Part of a small language model's weights.
Size: 11 layers, 0.849M parameters.
Architecture: rotary positions, untied embeddings.
Training: a variant of SOAP for these matrices, 5074 steps.
Each number is 128 + 24 x the weight over its row's rms, rounded and kept within 0 to 255. Layers, rows and columns count from 0. The size above them is the row's rms in percent of the matrix's.

# layer 6 attention query, 64x64, rms 0.164, rows 0-31, columns 0-63
size [ 64  65  62  76 101  78  93 111  97  79  98  95  80  88  81  87  69  60  70  67  61  96  81  81  97  94 108  93 103  80 101  96]
[[148 136 134 146  38  88 139 129  83 129 118 139 103 125 140 108 165 129 124 153 141 108 122 124  95 117  81 149 163 149 145 129 120 115 135 114 112 112 143 153 112 116 149  95  94 120 133 113  87 139 106  98 141 113 107 114 117 132 133 115  72 108 160 129]
 [144 151 112 116 130 100 141 162 126 101 138 170 122  97 136 107 130  94 106 142 156 125 133 124 161 163 157  98 105 101 183 141 142 163 119 136 144 148 135 106  80 155 115 129 171 105 117 145  98 137  92 100 136 160 151  94 105 116 122 153 116  83 133 141]
 [128 152 103 115 109 128 176  91  87 150 128 122 168  63 184  74  99 143 146 153 157 131 158 114 142 142 141 138 121 135 165 123 146 160 118 163 125 147 130 144 115 109 108 143 106 129 132 135  99 109 116 110 115 164 168 135 125 126 117 144 122 149 151 142]
 [152 128 106 140 144  69 106 133 149 143 129  89 108 168 111 137  74  88 125 128 113 136 120 152 144 114 124 151 103  97 101 133 117 158 119 108 144 122 130 112 190 145 143 137 132 143 143 111 119 156 123  66 119 145 107 132  97  96 135 164 137  95 136 101]
 [136 109 112 176 158  86 113 141 168  64 122 154 121 126 104 146 132  53 100 141 126 180 121 130 132 129 157 108 151 110 130 145 121 133 117 129 124 126 128 119 107 164 131 154 136 147 161 107 175 125 160 102 133 135 177 121 123 124 135 145 126 137 129 125]
 [101 206 101 123 112 139 124 123 134 114 105 112 123 106 150 125 179 146 110 136 166  93 145  96 109  94 152  93 118  95 122 138 140 118 149 103 140 161 120 135 102 120 142  92 136  96 141 149 106  90 106 120 136 168 141 135 127 107 115 180 127 139 147 129]
 [149  71 124 115 157 104  94 132 164 145 122 110  83 155  95 104 119  91 155 137  86 163 107 114 149 149 129 136 124 102 139 137 128  96 168  98  85 108 127 125 155 164 118 116 124 157 114 113 171 150  91 129 114 131 140 143 139 109 142 110 148 131 125  93]
 [149 115 138 125  93  86  92 130 144 129  83 136  99 178 142 162  97  85  96 151  64  99 125  85 128 114 111 136 132 101 132 129 138 132  96 109 127 132 140 112 151 115 141 111 163 137 141 146 108 165 151 123 171 128 129 153 124 128 130 124 105 129  83 136]
 [111 152 110 130 129  94  76 137 141 133 100 124  98 177 123 121 135  98  92 138 118 120 108 142 126 118 122 139 125 127 108 136 171 136 111 139 145 142 133  89 165 163 161 130 160 101 143 100 117 182 114  53 131 126 103 149 109 149 145 142 125  97 152 131]
 [165 112 133 133 138 100 127 154  85 120 145 120 120 175  94 183 140 154 111 115  96 169 138 184 152 136 115 117 122 162 138 136 157 105 124 133 118 114 134 138 208  91 122 117 107  80 134 111 144 141 118 120 114 145 125 131 124 137 141 153 109 116 114 128]
 [169 111 139 110 130 129 122 115  87 125 110 113  96 102  96  96 153 120 105 110 181 120 129 113  96 121 128 118 145 150 139  80 153 156 129  72  92 143 146 109 125 118 145 127 113 161 112 112  91  90 128 144 111  88 124  88 146 147 165 121 114 124 155 153]
 [135 124 110 138 106 204 118 126 133 152 102 123 145 139 123 128 154 145 153 105 106  82  93 133 150 136 141 142  85 120 122 122 108 132 125 154 142  98 126 113 117  97 149 128  97 121 158 106  85 122 167 142 160  71 106 154  84 143 115 126 115 149 153 109]
 [168 148 142 141  83 125 134 114  95 110 113 151 149 141 130 161 195 135 115 138 160 168 105 135 109 147  82 116 130 172 147 135 164 168 138 110  96 127 154  84 104 145 115 125 102 154 138 129 118 118  89 112 133 125 137 122 114 104 118 156  90 127 115 111]
 [134 145 134 103 135 102 144 116  76 120 133 116 109 134 104 147 148 138  98 152  99  97 138 130 121 103 176 120 104 146 141 139 144 153  66 130 113 151 172 132 127 114  73 134 154 110 107 138  86 118 179 113 141 139 116 119 154  99 139  92  93 120 104 120]
 [124 147 151 136 138 133 102 111  77  96 127 133 108  89 106 158 195  86  97 130 135 136 126  85 117 145 162 134 115 129 162 161 163 123  98  87 119 161 118  86 151 168 123 138 120 139 141 121 127 123 131 147 165 119 170 115 138 103 127 134 143 128 137 140]
 [133 143 120 133  90 161  99 116 157 132 102 113 117 105 133 103 126 143 115 136  90 158 119 149 121 109 125 167  98 166 126 162  94 135 147  86 123 117 110 146 113 150 132 102  93 120 113  64 134 103 106 165 165 159 102 151 148 102 117 124 132 114 110  81]
 [102 143 103  82  92 118 131 170 131 117 111 118  89 146 137  99 137 179 113  88 143 118  98 113 138 145 148 101 114 147 162 156 147 131 126 126 166 160 152 112  96 125 105 131 194 107 102 126 114 136  84 145 124 153 103 128 128 121 101 135 125 101 130 100]
 [ 88  72 149 134 178 174 137 105 116  97 172 134 121 115 157 139 117 111 167 128  85 163 123 141 141 159 158 142 105 138 141 123 122 125 156 152 143 138 123 136 117 105 127 151 106 160 136 132 174 139 174 155 129 119 126 120 107 164 140 125 144 167 120 110]
 [107  86 174 121 150 193 146 112 114 104 137 163 124 120 122 129 146 147 150 134  83 130 128 141 124 167 113 141 145 156 145 130 101  94 153 146  88 134 119 120  91 116 117 138 105 153 122 104 183 102 160 172 131 114 130 135 132 148 125  90 142 159 131 145]
 [133 187  82 127 117 118 123  96 109 140 112 154 148 106 144 103  97 152 117 148 173 117 154 114 121  90 127 133 116  93 167 143 132 148  98 142 106 154 117 123 144 139 108 120 156 116 128 129  96 105  97  85 149 183 146 151 118 106 127 122 116 124 164 169]
 [134 124 172 141 117 143 113 129 148 129 141 144 117 145 160 194 106 128  89  98 145 155 124 101 129 105 159 101 125 125  90 139 135  95 119 137 122 117 110  89 133 135 156 163  95 131 102 116 179 142 133 123 176 113 123 163 122 118 144 117  98 188 117 136]
 [107 144 127 124 112 174 181 127 114 115 165 161 166  75 135 113 139 136 138 146 172 100 137 135 127 122 121 118 139 142 127 128 106 128 133  93 121 138 128 151  39 115 103 113 103 145 128 134 131  97 137 155 106  87 149 115 136 124 143  95 135 164 139 136]
 [163 114 107 106 119 123 128 127 116 103 122 101  69 161  84 152 121 135 131 141 101 132 156 128 147 101 137 136 136  89 116 138 130 126 122 162 110 150  89 107 195  81 141 111 114  92 152 131 127 109 144 128 134 163 142 132  89 111 141 114 129  81 112  97]
 [137 158 118 143 105  91  91 100 123 133 136 141 152 144 160 151 120  88 129 119 184 108 165 152 102 115 153 153 118 125 136 117 174 105 144  96 125  82 127 113 129 133 108 149 112  77 133 158 143 156  82  94 125 128  93 143 104 137 160 121 130 124 141 108]
 [ 94 163  98 107 149 173  98 122 107 135 132 123 137  75 127 120 155 140 168 127 167 126 120 116 122  98 163 114 131 133 129 145  87 155 113 120 128 151 114 143  82 159 170 115 112 163 104 115 126  97 170 136 172 130 155 121 108 102  89 118 122 130 115 117]
 [175  93 152 137 108 108 182 145 135 137 141 179 133 127 116 123 117 148 157 106 107 138 127 135  99 156  95 139 154 171 160 125 177 142 153 108 159 144 135 149 104  98  67 126 132 121 134 151 129 126 134 149  95 138 153 139 161 147 121 125 152 130 149 155]
 [107 144 161 146 158 153  65 134 102 137 121 100 132 120 129 152  90 107 116 104  84 154 138 131 136 143 150 143  91 141  89 150 124 153 116 116 146 162 124 146 151 105 139 133 127 152 109 110  92 149 161 117 182  97 149 146  93 165 155 152 132 105 121 125]
 [129 109 115 127 132 178 115 117  85 106 129 152 145 159 159 132 150 145 129 116 113 148 139 120 144 160 179 136 143 158  95 129 182 135 160 108 132  95  99 151 119  83 168 152 142  86 157 168 145 156 118 137 142 143 125 120 149 118 148 146 111  92 122 148]
 [112 156 117 179 103 142 101 119 104 102 160 112 122  74 140 145 154 133 144 141 147 112 153 122 128 146 158 104 120 154 151 139 144 173  98 118 134 153 119 136 149 119 160 100 142 121 153 139 149 156 106 115 175 148 155 103 157 133 149 150 162 170 143 171]
 [151 130 114 165  93 143 159 134 123 117 139  98 175  84 137 162 174 151 105 146 104 124 131 126 137 102 119 111 121 129 145 150 171 102  69  73 146 130 139 134 105 154 131 126 151 103 136 134 147 118 132 100 114 183 125 139 133 169 151 125 137 102 135 120]
 [159 132 146 116 141 131 103 137 174 117 142 163 112 202 101 145 134 112 147 158 116 123 171 184 115 124 100 152 154 136 142 124 108  97 140  94 113  85 120 121 121 140 121 123  99 151  94 119 129 128 145 128  91 144 108 108 133 143 129 140 149 101 160  83]
 [127 113 137 108 152  84 132 119 115 110 137 113 138 167 109 110 133 133 123 140 146 105 161 153 162 120  95  90 126 126 126 161 113 130 123 112 143 166 147 118  96 153 145 133 144 152 109 115 129 121  57 156 104 152 170 144 111 156  97 107 132 187 113 168]]
# layer 6 attention key, 64x64, rms 0.183, rows 0-31, columns 0-63
size [ 62  54  67  77  91  90 105  89  85  99  94  86  62  91  79  84  52  65  74  58  54 103  88  95 122 100  81  93  87  75  84  85]
[[121 126  71  93 162 156 140 122 165 110 141 115 148 140 113  92 109 118 194 107 137 143 134 162 147 131 118 114 168 124 121 122  93  89 107 145 132 122  81 146 140  91 143 105 115 139 104 137 141 133 158 141  97 138 141 114  95 126 110 111  98 151 164 108]
 [119 164 143 148 135 159 130 112 100 163 115  63 140 100  88 129 152  87 133 133 141 137 133  92 112 124 110 161 116 149 118 132 134 113 151 104 103 118  97  96 120 110 166 118 155 137 144  94 150 144 105 142 127 125 139 114 175 115 187 139 124 168 147 109]
 [132 122 170 131  88 104  94 139 116 146 102 120  77 111 139 101 133  98 138  80 123 181 121 147 132 158 114 180 140 130 144 130 140 111 129 103 126 111 115 118 130 133 139 131 138 144 135 103 147 128 148 144 156 169 162 107  91 132 109 158 112  66 161 120]
 [132 147  97 114 129 155 136 135 174 110 156 127 164 110 120 132 127 189 110 182 131 129 136 116 150 146 113  99 142 101 141 178 128 110 110 174 118 110 128 104 133 115 114 114 121 112 110 134 114  97 102 129 101 103 118 180 154 105 120  84 117 160 114  92]
 [154 126  79  80 117 168 134 115 130 122  82 135 133 140 137 164 162 122 171 118 157 141 149 102 157 122 119 108 144  98 135 119 120 109 100  77 149 142 125 128 104 130 139  75 109 103 127 101 140 136 155 134 126 162 127 111 133 122  70 153 113  97 111 119]
 [171 113 168 148 142  77  87 152 116 126 145 123 106 140 116 135 130 108 127 113 126 176 195 129 155 173 116 121 114 153 124 101 180 153 151 124 108 120 111 127 121 140 126 107 134 158 108 159 132 158 155 120 142 102 179 111 124 132 124 145 138  99 113 122]
 [129 146  96 120 115 179 192 137 130 145 143 123 149  81 156 111 145 172 155 129 110 138  99 112 150 100 158  89 117  89 143 152 109 143  98 152 144 114 106 158 142  88 134 103 133 113 133 103  94 121 110 160  94 133 136 129 144  93 116 132 137 153 114 118]
 [126 136  73 125 164 126 161 139 144 144 112 109 149 109 113 120 123 198 116 140 132 138  91  93 127 100 161  85 146 100 126 143 136  96 105 173 150 121 142 138 127 126 122 111 155  88 132  83 116 138 110 125  83 118 114 140 150  89 116 114 139 150 151 112]
 [111 122 114 107 162 137 147 178 148  99 142 128 152 164 119 166 115 161 149  81 118 150 117 155 120 100 115 104 137 134 147 106 111 113 110 139 112 142 139 138 139 130 152 122  63 109 134 100  81 129 100 166 128  79 114 112 109 122 108 152 130  93 127  93]
 [137 103 135 147 108 154 152 116  89 163 132 110 118 133 139 118 107 126 117 124 106  86 101  88 113 134 123 128 135 136  89 171  93 142 113 120 151 175  76 154 150 128 105 138 139 161 151 116 116 102 181 131 142 169 120 109 145 105  88  87 123 120 128 154]
 [139 104 104 122 162 108 101 141 138 140 130  84  88 152 142  99  95 114 108 151 126 140 125 154 128 148  95 124 142 138 149 154 142 114  85 152 138  86 147  86 120 152 126 125 146 122 107 156 138 132 119 121  88 161  98 111 109 151 131  88 121  64  96  99]
 [ 84 159 158 185 121 151  85 133 145 151 157 139 160  99 136  99 104 135 120 112 149 105  91  81 111 121 159 126 123 146 111 152  99 127 149 131 155 136 172 139 121  92 148 155 128 131 122  96 129 126 100 143 142 118 127 151 139 120 144  94 157 140  79 112]
 [ 90 146  91  89 156 105 104 144 153 160 151 136 142 134 123 109 158  85 124 112 175  99 129 144 108 137 118 167 109 105 121  85 134 148  78 127 122 116 173 101 140 106 149 113 160 125 145 134 166 130 169 117  91 105 105 140 109 151 129 129 124 110 150 128]
 [137 128 139 115 110  78 137 125 154 103 121 156 142 124 149 140 149 148 107 171 125 135 170 162 117 149 114 175  97 107 107  86 110 133 166 132 142 104  93  95 141 116 118 154 154 136 130 154 131 159  83 121  81 133 135 167 174 130 158 129 107 135 139 139]
 [142 122 107  88 149 156  84 143 136 114  72 109 103 141 129  84  80 138 123 127 138 129 147 116 129 172 107 158  97 122 120  98 154 136 143 120 101 106 142 107 145 130 104 130 141 161 142 141 151 133  76 104 175 136 111 111 118 102 109 102 126  98 101 158]
 [123 149 109 143 106 150 133 116 123 133 151 147 112 141 101 123 170 131 136 131 154  74  84 103 124 110 171 145 154  99 130 111  95 126 144 165 117 134 158  97 105 163 150 128 140 115 146 141 141 102 126 121 143 106 136 102 113 152 130  94 211 144  99 142]
 [162 141 152 151 135 115 127 132 120 118 121  77 171 130 120 130 139 130 111 132 123  95 143 109 102 135 123 192 140 106 133 171 172 130 100 123  89 110 125 163 126  95 143 125 112 107 140 118 163 133 111 116 121 120 197 131 140 108 174 142 172 121 115 111]
 [125  86 176 133  96 128 111  99 107 128 106 157 102 119 120 172 123 137  93  95 128 156 145 108 119 139 163 151 139 148 126 138 109 153 141  87 161  88 145 147 120 155 157 135 113 136 163 132  89 151 146 107 164 149 147  87 117 130 106 146 130  94  98 151]
 [117 133 132 157 135 107 109 137  90 144 137 157 146 105 152 173  80 128 125 118 119 127 119 133 110 122 147 149 140 169 132 128 104 186 119 118 152 135 124 185 147 135 148 156 120 151 157 143  98 139 171 123 157 146 152 104  91 189 115 118 133 105 114 153]
 [142 143 136 123 104 110  92 131 162 125 120 131 103 161 109  97 141 124  98 117 168 136 145 131 145 133 134 133 119 136 147 146 163  73 158 127  56  98  89  69 121 141 140 144 127 156 103 138 179 126 120 155 111 121 142 117 131 116 166 155 133 133 149 116]
 [139 137  99 146 143 100 170 129 137 158 102 138 120 143 148  85 136 131 124 143 141 121 120 156 103 112 126 132 130 119 136 112 130 109 136 204 133 182 132  71  91 112 156 157 161 137 130 129 118 128 179 148 127 121 104 171 123  98 121 151 135 155 111 157]
 [116 115 111 114 143 132 101 138  86 119  97 124 138 140 140 142 107  87 135  95 154 129 134 154 116 112 156 115  85 162 121 100  93 170 148 115 131 118 140 170 128 122 139 130 122 158 142 139 137 112 104  65 159 108 106  81  92 110 117 167 169 135 138 155]
 [ 95 147 105 112 106 189 161 114 147  67 120 145 125 167 133 106 134 119 141 151 144 136 118 162 125  96 131 141 114 131 145 154  91 142 157 146 159 132  93 152 135  78 116 117 146 158 173 150 119 152 117 180 114 146 123 142 142 113 135  94 136 128 125 122]
 [141  81 143  97 161  95 173 117 142 151 124 151 164 167 102 145 139  90 142 136 167 129 171 122 144 155 109 133 144 122 176 163 116 105 147 117 149 139 134 129 129 112  84 111 145  91 105 138 123 108 145 110 108 170 135 125 133 141  86 111 105 130  96 122]
 [130  82 132 122 155  96 115 115 136 133 124 130 111 164  95 135 107 115 157  90 140 115 145 163 114 121  94 110 138 183 133  96 171 158 163 106 131 146 104 127 145 149 114 107 113 138 128 163 165 123 130  67 131 139 135 108  88 147  86 155 149 136 135 121]
 [134  96 166 118 154  84 144 111 135 169 131  94 137 150 111 119 133 129 120 117 128 149 168 159 111 159  75 118 111 156 152 126 159 113 156  88 104 126 112 109 131 117 125 127  95 176 132 120 174 124 140 103 100 124 155 118 100 166  88 124 159 134 139 110]
 [119 153 156  72  92 110 155 107 122 118 136 108  82 139 112 162 119 180 121 111  95 155 106 130 114 129 119 122 137  82 104 116  94 153 119 121 115 123 145 110 155 101 120  97 116  82 147  92 179 115  88 161 123 142 129 141 113 109 129 132 138 130 155 134]
 [105 126 148 142 120 149  72 161 117 138 111  73 164  97  86 118 130 151 134 125 100 116 121 119 132 138 168 176 144 106 131 138 103 125 145 140 113 133 136 153 139 112  99 104 192 137 152 131 116 138 120 105 158 164 151 115  99  77 133 128 149 123 108 110]
 [120 113 179 106 110 139 121 131 114 116 106 129 114 144 120 106 122 102 121 136 114  99 170 126 111 171 116  89  88 107 109 122 133 120 137 141 170 145 101 115 129 146 155 123 138 124 136 151 136 160 109  75 158 165 111 119  78 128 148 186 179 111 136 131]
 [136 145 143 144 125 144 103 130  94 122 102 138 146 140  85 118 132  80 138 105 124 132 154 118  91 105 166 141 128 135 112 111 107 151 163 156 132 138 149 100 161  88  93 141  97 136 118 142 161 123  99 100 157 143 134 121  58  88 169 150 123 117 143 112]
 [144 122  95 104 125 116 145 125 136 159 132 120 137 124 134 132 137 154 114 132 143 100 147 150 144 106 141 139 133 136 125  89 116 113  62 172 142 154 133 141 113 154 106 136  99 110 179 116 105 103 131 151 144 115 124 145  83  90 112  76 106 125 190  90]
 [140 148 111 102 120 150 110 113 120 138 125 140 114 172 129 157 154 129 124  84 143 138 154 142 115  97 120 148 139 164 172 122 183 163 131 101 139 112 127  92 126 123 136  90 141 117 108 103 132 157 130 171 109 149  99 134 132  82  96 158 175  83 126 126]]
# layer 6 attention value, 64x64, rms 0.341, rows 0-20, columns 0-63
size [ 54  67  71  60  65  67  67  63  65  68  62  74  70  69  76  67  53  69  62  77  66]
[[128 128  92 131 112 106  91 114 120 148 123 115 123 120 136 148  74 146 125  59 152 105 124 152 124 144 139 103 134 157 154 111 142 130  81 105 152  97 109 120 115 151 166 124 131 116  98 129 118 115 144 146  65 131 127 126 123 185 112 129 160  92 101 127]
 [ 82 128 108 124 162 143 120 151 120  91 110 132 124 160 158  84  84 144 143 177 144 147 104 142 109  91 108 125 188 106 129 124 107 133 110 106 172 138 115 150 148 122 107 129 135 103 124 132 136 135 104 102 102 141 146  96 130 160  88 120  89 145 108 112]
 [133 112 113  96 125 126 137 176 136  91  90 135 165 133  94 126 152 151 111 147 103 136 136 128 125 152 101 119 182 146 165 127 165 105  88 139 111 139 131 151 136  61 101  92 146 138 148 134 158 131 122 104 139 135 175 129 142 145  95 143 115 125 159 137]
 [128 120  98 140 129 164 113 117 127  95 144 117 137  99 183 107  81 141 155 126  66 129 105 136 100 138 131 123 145 121 158 133 194 112 110 112  94 154 156 127 111 134 156  95 114 156 116 122 195 132 124 141 149 138 133 165 135 125 122 124 150 123 136 129]
 [131 142 100  78 100 141 175 124 102 122  88 165 101 122 129 132 124  94 171 115 111 114 128 151 152 114 100 129 117 123 130 115 113 209 146 148 123 171 156 106 106 150 143 124 130 112 138 156 105 168 101 129 114 160 118 149 147 136 112 140 121 157 148 127]
 [120  96 126  96 153 134  88 133 121 131 152 153 160 123 145 155 178 163 109  99 157 130 175 117 139 139 158 111 176 152 121 145 117 154 128 158 129 129  96 112 122 177 121 112 114 171 155 148 132 118  99 122 119  93 149 134 159 110  95 109 100 143 105 109]
 [158 130 126 171 109  88  96 140 115 152 147 118 130 150 126 132 132 112 151 116 119  60 104 134 161  74 111 121 154 145 120 113 137 111 114 125 161 177  90 142 131 125 112 130 106 146 126 139  64 145  89 113 122 102 134 130 122 117 116  86 157 117 114 113]
 [123 116 149 166 182 119 111 137 136 140 113 116 134 117  87 114 118 117 151 114 109 103 119 155 148 136  97 138 112 131 126 155 156 129 108 118 162 161 154 132 152 164 163  68  87 111 118 113 177 135  83 134 166 144 140 163 120 149 143 166 134 138 126 151]
 [103 157 134 137 153 112 125 134 196 134 171 168  97 148 122 131 109 143 153  60 125 113 131 103 106  86 137 139 137 136 127 131 124 138  93 162 111 158 143 139 153 110 155 113 156  97 134 134 114 123 171 121 160 133 140 121 152 101 167  98 141 108 131 117]
 [117  72 139 132 118 137 138 133 162 133 159 116 111 117 152 137 149 142 107 118 136 137 144 108 116  94 110 105 188 129 118 111  91 113  90 149  65 110 139 124 115 140 146 124  73 172 116 119 123 117 104 115 150 126 125 135 106 150 131 117 123 101 115  60]
 [134 109 120 119 124 160 105 176 137 139 149 115  89 111 148  89 131 149 113 125 134 118 112 143 180  95 107 102  80 131 131 164  81 106  73 134 122 135 141  87 127 156 121 143 115 153 142 149 141 123 141 101 173 102  98 103 100 157 105 120 127 129 139 108]
 [151 153 122 148 117  87 145 125 167 119  96 117 123 144 105 184 168 102 164 113 131 126 118 130 127  92 168 154 116 107 169 137 126 131 109 136 157 127 129 141 130 137 160 144 104 158 154  91 109 127 158 144 137 153 122 124 136  74  99 167 133 120 103 172]
 [123  99 119  98 155 146 168  79 137 141 107 131 108 165 109  96 125 128 126 153 132 114 114  98 110 139 105  99 102 114 117 163 181 130 135 117 131 156  82 129 129 132 127 137 107 139 145 156 106 165  90 129 124 148 143  99 150  82  94 165 170 138 110 151]
 [127 149 129 108 158 113 147 147 136 132 129  89  96 111 153 123 117 100 129 131 114 127 126 174 110 161 159 159  89 119 172 115 165 103 115 132 111 134  89 155 113 164 106 151  86 137 164 109 169 133 119 159 141 107 147 123  82 110 128 105 125 165 165 140]
 [ 92 164 102 141  89 178 130 108 137 174 133 130 106 123 138 109 126 124  98 125  95 104 112 131 151  87 126 150 123 129 136 101  95 174 123 132  85 109 140 100 115 184 154 131 124 151 138 182 120 118 132 120  99 144 135 148 125 131 168 117 123 114 137  88]
 [133 147 173 139 134 128 174  71 113 138 160 147 134 151 145  80 163 107 125 131 129 128  88 167 143 117 141 144 105  92 135  81 132 123 129 122 121 100 106 126  90 130 100 143 141 119  85 143 156 107  92 153 119 112 111 109  99 144 154 155 129 112 138  92]
 [182 129 202 156  91 155 157  90  98 104 124 123 100 110 128 130 146 150 125 111  69 133 118 135  95 151 108 122 142 157 101 126 143 119 146  99 117 132 129  99 147 133 111 157 108 120 149 105 136 137 135 155 140 159 165 133 126 138 129 173 110 141 143 142]
 [170 124 102 122 115  98 110 162 135 158 166  99 118  60 151 129 139 139 169 136  94 154 160  97 110 115 146 107 180 135 162 121 121 123 139 141  95 106 140 167 131 110 130 140 129 111 149 118 128 159 128  88 125 141 160 143 120 101 141 120 155 119 134  87]
 [146  93 109 127 140 177 117 136 144  93 123 168 123 136  68 119 132 100 161 142 114 119 130 144 107  85 105 114 104 119 141 161 131 126 171 133 139 123 148 163 110 158 132 109 119 150 131 131  96 137  77  94 128 163 138 146 135 106 147 113 132 142 137 193]
 [180 155  97 130 134 148 117 159 137 137 145 146 142 128 155 105 118 127 167 136 166 109 114 117 138 151  95 156 157 134 118 166 132 128 147 101 132 142  98 116 117 115 140  99 103 152 106 159 102 174  99 148  64 150 138 105 144 132  91  96 149 120 145 158]
 [167 124 167  97 128  97  95 113 109 150 124  71 159 131 140 171 133 107 143 124  91 128 148  82 101  83 105 126 133  99  86 122 115 124 102 118 115 174 152 171 129 126 123  84 140 132 101 119 131 120 164 133  96 152 125 113 145 123 127 142 116 118 147 123]]
# layer 6 attention output (transposed), 64x64, rms 0.396, rows 0-19, columns 0-63
size [ 52  68  67  53  55  60  61  63  56  62  50  70  70  67  65  65  46  71  61  68]
[[131 156 126  85 125 149 137 139 136 128 115 180 109 127 139 145 117 103 130 127 111 165 109 117 138 130 115  96 122 133 150 130 127 124 139 112 134 149 128 115 110 129 132 128 173 123  77 174 193 151 168 124  78 157 140 119 142  75 152 117 167 136  87 125]
 [141 151 148 159 129 152  97 141 138 136 102 119 145 108 163 116 129 121 121 132 112 120 120 102 113 114 119 138 148 161 122 164 128 180  92 117 187 137 158 145 202 113 135 153 102  92 124 127 110 103 124 136 106  82 102 155 105 158 131  97 124 122 112 106]
 [ 95 138 160 109  94 138 118 136 148 122  91 109  80 148 115 102 176 131  88  98 117 139 124 133 128 117 115 130 146 113 143 129 109 139 114  75 124 134 134 140 105 161  92 104 109 158  89 144  78 103 154 117  95  79 107 126 129 164 101 109 143 144 120 137]
 [135 155 117  77 114 150 123 106 179 134 114 136 119 121 153 130 166  84 108 123  94  99 125 136 131  59 134 139 128 102 132 146 138  87 109  73 109 147 121 121 131 113 113 164 132 133  98 125 119 141 152 129 120 154 108 133  97 106 101 133 106 143  80 101]
 [113 115 174 122 147 184 121 120 153 143 118 145 145 125 163 116 128 120  86  82  80 120 135 183 114 184 127 107 108 125 137 109 135 136 127 109 141 103 121 117 146 108  93  99 144 118 128 135 119 160  93 177 138 154  95 126 135 140 150 160 108 130 151 138]
 [109 145 108 126 139 168 101 109 144 142 121 124 105 149 132 168 172 162 174 115 101 114 129 137  96 150 137 118 115 115 137 135 145 192 186 131 152 105 127 125 100 174 164 125 126 140 110 151 142 128 109 122 149 142 165 138 158  98 114 156 123 163 154 133]
 [160  80 112 165 130 149 108 151 128 148  78 131 146 116 117 139 149 146 111  89 145 123 119 119 126 141 135 157 180 173 106 100 157 120  82 130 175 123 125 141 107 108 156 140 154 114 107 156 140 103 142 111 132 154 164 137 108 119 127 126  80 126 165 131]
 [150 102 123 140 107 119 130 150 154 153 151 143 164 114 135 168 166  84 129 148 107 133 107 124 140 142  93 155 146 160 109 132  67  79  99  85 117 119 131 164 168 102 124 154 129 139 133 122 114 126 102 120  77 146 134 157 108 131 130 122 127 145 151  95]
 [173  95 144  86 106 113 131 154 134 130 143 187 140 117 129 117 123 112 126  91 150  63 143 142 156 143 109 135 191 154 132 148 166 113 159 149 111 118 111 118 145 145 112 124  91 104 106 142 145 137 103 139 119 127 133 121 124 132 117 144 142 141 109 185]
 [153 127  91  82 130 112 118  93 102 113 161 172 110 143 111 170 192 134 151 126  92 120 143 118 137  86 170 140 148 122 136 110 142 118 145 147 126 137 122 157 143 141  97 106 120  63 137 127 149 131 124 119 143 147  97 146 144 104 115 106 151 100 115 142]
 [ 78 133 127 123 119 146 102 150 173  89 150 160 135 109 113 134 156 130 131 197 125 126 143 127 159 164 178 152  76 118 114 144 145 110  98 142 115 132 133 159 162 127 128 140 143 136 116 153 149 120 152 133 172 154 149 141 130 128 133 111  93 156 139 101]
 [171 107 142 173 140 111 144 121 122 117 114 104 107 119 105  97 110 104 105  80 115 182 110 115 134 106 158 152 136 145  91 148 122 111 108 126  81 127 111 143 168 132 143 158 101 158 161 137 178 124 100 111 125 133 165 117 133 122 134 133 125 104 161 165]
 [112 120 126 125 132 115 149 154 137  74 115 121 161 130 107 156 125  97  86 103 137 140 142 144 118 112 129 117 136  93 113 127 132 151 112 110 183 154 122 101  68 120 173 133 106 114 171 133  96 109 135 146 144 161 117 137 126 111 106 185 102 102 138 157]
 [143 155 117 133 124 111 104 122 166 158 144  86 129  91 126 119 119 145  78 105 149 125 111 166 121  92 123 120 104 118  78 180 133 104  99  91 121 185 122 161 100 134 105 141 125 126 112 109  99 120 149 113 156 151 114 139 144 116 146 136  91 118 154 103]
 [137 122 129 120 123 143 112 107 114 127 138 178 141 132 157 100 151 131 135 176 101 109 165 120 116 159 153 121 123 145 161 104 134 101 107 103 130 144 117 135 153  75  98 125 167  96 164 188 136 123 108 128 140 174  94 135 175 152 112 157 131 125 132 138]
 [108 154 103 143 123 135 179  98 122 125 181 124 140 132 114 142 101 153 125 125 140 113 151 112 141  79 146 100  68 106  91 113 132 121  94 159 163 163 129 150  79 104 145 146 121 121 150 152 123  77 122 147 105 118 131 125  90 119 148 146 139 132 147 129]
 [122 135 115 140 141 111 159 122 158 145 134 174  72 160  92 157 125  94 111 126 133  85 175 142 108 155  82 134 142 100  81 111 127 130  99 126 110 129 132  85 134 161 108 137 123 138 143 115  96 151 144 139  76 134 113  98 129 101 151 121 124 123 142 111]
 [128 127 105 150 124 163 130 137 166 158 139 132  93 130 103 115 132 166 100 107 177 116 129 127 139  90 195 153 138 148 148 115 157  95 149 136  96 127 145 142 108 150 134 113 129 119 105 125 125 148 132  80 141 107  66 117 122 112 106 106 170 105 106 129]
 [137 112 161 135 137 113 152  92 161 136 115  95 158  92 134 121 158 101  78 154 130 136 133 147 117 125  88 138 108 126 113 133 114 115 120 142 104 123 153  76  58 124 115 153 134 111 158 115 119 103  87 135 123 136 118  94  96 142 114  93  79 143 140 128]
 [140 127 181 120 122 157 112 131 154 144  75 156 123 113 159 161 106  92 121 101 167 143 113 137  86 112 119 149 127 125 110 122 114 159 132  80 168 142 119 113 111  97 145 141 168 147 110 154 134 136 148 132 161 130 156 103  81 126 126 144 103  89 129 143]]